Weights of a small GPT-style language model, trained from scratch on English Wikipedia: vocabulary 2048, 11.8M parameters.
Each number is 128 + 32 x the weight over its row's rms, rounded and kept within 0 to 255. Layers, rows and columns count from 0. Numbers have three digits each. The size before them is the row's rms in percent of the matrix's.

# layer 4 attention output, 256x256, rms 0.161, rows 218-255, columns 0-127
117:093100096082093087131109230136160140155098112137160114126172120128133134119124164095162072123123097105118184099146091153150139150156168096130138124112137066111139130102102168167116136095139121144158102113096110166073127138116149038065088129058103160095085146096143173145091154099131120153095160117143106101156090168116091108130192092117107144170121157037163172123181101151140144120124
106:126125144099123135149136131136149135093090115115123149079087153089059126091116109110161128110125128117107115202098131112118113128066107095114089099174134098149182127094103111121119155094113130176104132106085139137094113064086108106140110123073161128123118130105124206164143113137143121156091165153116120092206114103091127118078097079109119175158198193074095096130132143111101104165159
088:166135129152101098123090158097153139115101102102170146120173125162102119135074119101122089134114166094085139094155153164133139123148150128133116149089120133183136152121121099117146119124166131149147173151106087083123117145132124125113058149129145150106088123214135151114114151148154128176103168116139113106117104187172120130177173126113089168123084125161146086139112233145115107124114
104:085162126157098140150118071125147120086077152092125126169112105108142138080110121157125139107123108151178131077146159075115127190114110134159124082112115096162135098118079114107152125116122118160158105123107124177095125116181134084155172150096148139091179181176049138138139116105105138164123141144166089154143104161162099096077091105132143122166175138118137157147072110147130107118142
099:100083126128097083104123136103129154113082162127112124165051097137131125116136146120126135085111104154106116166108165109097157090140083089119119160155158160078104137135162123164105094122115139135098118128110148121106179180060119153121086152094068082092104171102147166168137108156092107187133135127120135134130070094112118133134095131106169077095079117112127103073154114072108128131131
093:126165074133152136153157087112078140130050157106098167089129141139141089177138101135087120125113114148154095115155142113135151148134156157126136138112095149119074155120152142185150112163111158147124128136181123132178126138103127131144110123119108145131129133126089114084160134114107143120099150191120126169130134148175156142160147104131161109162104152176171165169136095138147195124113
090:089135128166106117114109137134155089128093156092103178157127109167110102136158099175075127158180135094145187136180140146097191127164188124131133121180099090149160149139141121100149126103115145146098076157099086027118119120177106065035125095141116146112214058150166142142142091136116162142115137122099102179168106140117108123120136117141096097112098138156174092136141157125185166143158
101:110142102103149143175075190159108116177100100128107084145116128159112109102095138128120112129126066096137160142112101108067102126134177125124124098131123099121119126112093110146097147114136121090123052093195114113100136125148150085081143111127120145107142061116115108174146126139092223096162063062173187121172183158101074139151104083157118088174146134109116115105156091150107098132093
100:153118165143146139135099134108161183114158143123115156140051072106137101143161098126110120142160105123119107126138141123108164095106157106147124147155074146117098150097125169165160112152132118141114074135140069147141086097170179143144143138082099210209140158171088160123080125103060124173128060117098095158118073103130130120168161116108118149172112105167128144104127175134137136082183
092:144108169138091120133156131114156109055164112111104126130178132139139077065142138139131158153121104126138132134115112103093078112127101124184092106120161084156103083096113034119113166118167120165152050123083124187110091094034114076118080155140102115118131143067134132141127113153117119087137152121134159104091137184168111169134104122133138119169177124074126135101117129128155151175128
098:145120201144120104111133088085114160136135167146152110105116073111109159131149126110098105101137094124086126161112122108124100154092137099117123152129133117158144162156131196141125140122120132021160100165053092150113178116135129127111148140186175057135165112045136091154101115090100153128078137158162148092109071107157161177115123110161168105106156137136093104124162147117170170155082
101:128124111124145155092126162166088147132153123132129151143120123128125132160133126111109165156113181143109124136103124111157107125091134067120128123136133127112095140164160195131097132179128125138090114151125113183175090135173123172110105090099097083220093096098110151135129138142116132163120116127078161078178170115143117109098123170170129118149101114168083101181163104181071163082145
100:130116135109141133078103137145138155102143151122100147120104145133148155135150141152147168100085113143104146106095128127125108085137107121117145146138099173137107128111144100142133123150128145165126197145138115080185178171142125142133167144111120115137068098063092090082121130155085108129133136132100113138149113120162158129169097167137145077122136078170108123106162118098122137193134
097:149113152094130118160159109165124115169155139182090075167136087103164133124139122118116092168109086113103151145088126141078089160096111130159120101133161048168076116095117097158129174145110117124078083124126099152058142150081109188129113128074123184092041147179143082133119126172109112063108145105168128135094171108133070134169119149179129162114176098132081159172139101106150112137125
100:176151146105119116185093178128123106126161149094123124141113081149155112097091131128105126113122124069181133123112083109127095124168166128109109068103155106142102103126124125167095168138125127147148141160140125135085147092108123123080141122138129162108164105132117051094095147150181156107163115065119102099100170133169094150172081111172104118181169163125151103151126129132113147074124
090:166146205087120056151129139127102116152145141121128095091152133097132166105161107101150129105060076129121124085093114127083103075093127081109076131150144140144086095151105158143116102143144158097172136135048105127100086130105131107134095167155111065139106129125105138107111152083162119100067197121143092124116096110146141078133078141151136111122103134096118173167108139118139112079111
105:134141124097144148132102110092157156128064131151147127106151125128137135096074115103140101143094135135119125187147102090149091165104169064158161087110115113177096152151088157170107114110124128081083118153151104149115119197105143082155091129113187136109148120113198196047146115114103137153154137169119110157104122136082140147114148083128067151140134171119142158140114105116092115055146
115:124139150130142177110097101125121106140105094108089151118161158127148097188125093120095184112130105128147177149046125072103107111126131096104158084182086110106107150104118107124131159134132151167095155094155180128120167176149120131142150151131118158176150118137145176076132179121137156100168125122059123170134202072080133150110102160124132081135161129185145094147088103139083071112147
089:159090153126122202152098109143131103109166092140117094140147133145124147165176102127175141098157101169203156107098169125102070120088134126176098083131059100151142112143132105085136150119163131124056105106150126079137160105074109141136159107091138127121137154107134136123179135155114145138218139150098114160174187120111158156083115198151094153094088096133146167154081188108136107162150
108:155053098123155118121134128115111099104099144138096167102123103096105153114125130103144111131071138199083132125095098117130153094103063120116092081140096143116110103145088114094120146141154137177088046067119089150137134141150063115150130147185201115144153158124118167168135105111119140090075175168203115185112168189137171147123162109149188100125112102175115102083128128157073079134115
095:105172166157100161112145106141110133093114135111147124176103133105139161104158176146115156109105144149119146111165103131108153119116105131137111148100117153115157147102132155143124088127101147135108186149123166184083153148178137136139151153102193127158125149128113078109171157104098113152074061139186139143068126145167082120116090126172149101157136109102109119112119009127167098185118
118:156142156089096128165144157144195124139168115111154089145121156112134142101146143114125125133125110121163090110153132097128124166126187144142128107052172076152097125141137073136115162142124124116083069100127118125147086145135200148104143090066069183137099096107151079107140170195142132094160110063110131089079180159143161155075148146151121200167154117121115111091173155095172138110157
128:089150149127113138150173077092126115110125110156118158095128154145128132155119125151137153143162157138147128139176123165132161177163102128093151151144148196122160150131151138114121124140150115148138147110121120116142158089073134106130124159154122176154091104134173168154109117103119120050130165107128173146110147140073116073108119131089063111184149164158124122146115184124110174128166
095:162091176132117121146147098107158160134139105132113092129086126095122140167155119136121116134155125146160122101085109101137075139105163098150147132088111161200121171189124186141148138168118135084125104160150182171124089175086155146147158141116150137166129170135132079085089147150085121062166116135149141110115132134134192149110171112200136111105154121090139210104132177117206167062087
086:124174163126120103131176072154111137148083096128159103091099096119171155142134152119172128090077182137072135119113180155093179162083112139136175176124128159147175130137128183115098095116128147129100108145084144118073168110115123138130147130095109101123066141091127143147099104122077095089122130130131191161147116113136132179108158088061084111116124052137122174103171126170141128173132
099:120130130089124173168111134131104138128119120179121103079128085064183118169074125157172109076141110123069112135107130181091140158084123108099157099152129125079119143107123166118175086103135125092110150125118123125130117099112163087180079106061115138114085052112173110163099122118095079130112148146102144144127104135145165170143125120095082114148112082096112191113121125127101200138111
102:126138151123155109145159108133094145165134065118106136161161123169114104144124153165143102112077127128137134115122161119146094141061158129155153142095205132167164092128106159139100109108168119077087107148085180147117110144109130186082078144157136142129115093153131133104163090098081126115133185111108094108117182167099122156105159151160213164082087070105088195144068187157091106119099
091:119154102134088137085119159159106113111144127119154171128186117111108166083111222104118134147106144119103164165092149194156068119081083108106083078117142125113129123077142121134105140133141133112065161150143081119085127088150131092049063131178100154119166145169147113108128117124105153141119070089125153128141123102038063175180130124098124157130143102172098123118145125147103095120166
101:113114152125135126078108137200112151076132124129114142179125140127101137108110150147112168122126191142124135123155117154109128092163099106086110089099113086109117126091118166150132132167138136148195136132117105121092131098133124107155118102112155078086136151108153119108102122105136146138128127101133074083151116094133137114169101137045115095129122208079119144095097148108075150080124
092:078108129155175153120136117129116111119128164127125159109135066093138150153145106145129125078135152121023146147124109086090177081070126158113143138119134182100177097185115135138158143104124076130100150083165148128166186134126171122091141058113140135096071125111134146194106139139093140135138139181140149100149189135162147140166107169099130131102075180132130181180104146107105129181074
101:135161144128145155134155100197166171143127109135131129159094104127152146124138111162148078094127129182034117190119115141128150154036131106100150111084094136147142088116103177079126129113146101152111129165130183138130075143083162188130133125131124153086103187119165178133104118112087092131111085141121137106130132192087113097065161119128077125085068137123158114129122159151099166113148
104:075147153124170144113140175113163137136104122138128165127135146167119084172132159141123207089133189144140117153153140143132187075222107128095193155136086179023140133132101183168123172153148103063132124137091152088113115093172161149156154109115103130138088103157121122119157139174143152134111119102087117091138100128192169125140105175056093106150116086156102146116128128092108130088133
091:140189169131088152132089155117120072134135176139128108148136124135109049147159145131148162162073126177110117104146136109109074121116119132174092130073163156114118154129098156151097133178108149090167130111093060156160090089143118139173147123099142160168116127118086080107078221178120155127161179136143183135162100120163114110128097133103181102113144119120106126144152182131206139111107
103:133127144143143117128128075078158126145076097112133085128149093149094124160131128139128116189178129120116166127193144151096136102161128171130090155160138136168153169078136096096170143163114148117133082125112077073110129160120117115193144123107106123129122163160146124212165171132181184122130121123145139114066147141098135121106145094122175110162176138119196123115137149128132138172176
109:131118151129116117160159124122137134143127106134125153128113139152079131160124112145123161160142098139128118115122129129137117144171126126143114141099182153120161159143140141139140109138096143246130153117125123146110057123127085127161132109129121092119195122110113164145166137153159124151084157138147192152099158149152121050073131147122160135136133097175142100146113140181131096098137
103:099117086113118133149164116097147145123118127118156126133119105114153190113092130148144093142162135090132070125122112139103139127159111088147136129177118082147116136108131126107137151101121126149082099131146132092088158119100131081103092158150152069074142171135139106128104160049119144119191057147096152173100152075067172149175170065146093153152132170148142182157134094167126152133111
085:117140146130100136070154128164056142117078132112151156149111130185111128106104178132137136099127159141076177122089133156116121166140079094124144188106110101069131129134164156126150137162096124157184125105135085105196164138179134149108088120088192109108159129137161143116099147137074165156155152154175133079177132089073117129139138142043143070152187109131083094104056091151125127180116
093:167127118152071153120061125106147164112129177118142137102084072117108076074115169114105143116143100141137151190154112105115141134123132067089093103126112142107130172100167131163102124152123111187158144170157108134119177073171108134098129127146156111164192104088163092131064139135122150179145074167185096104103072112130122123136146152134152113161153170142155080066166071109126150162172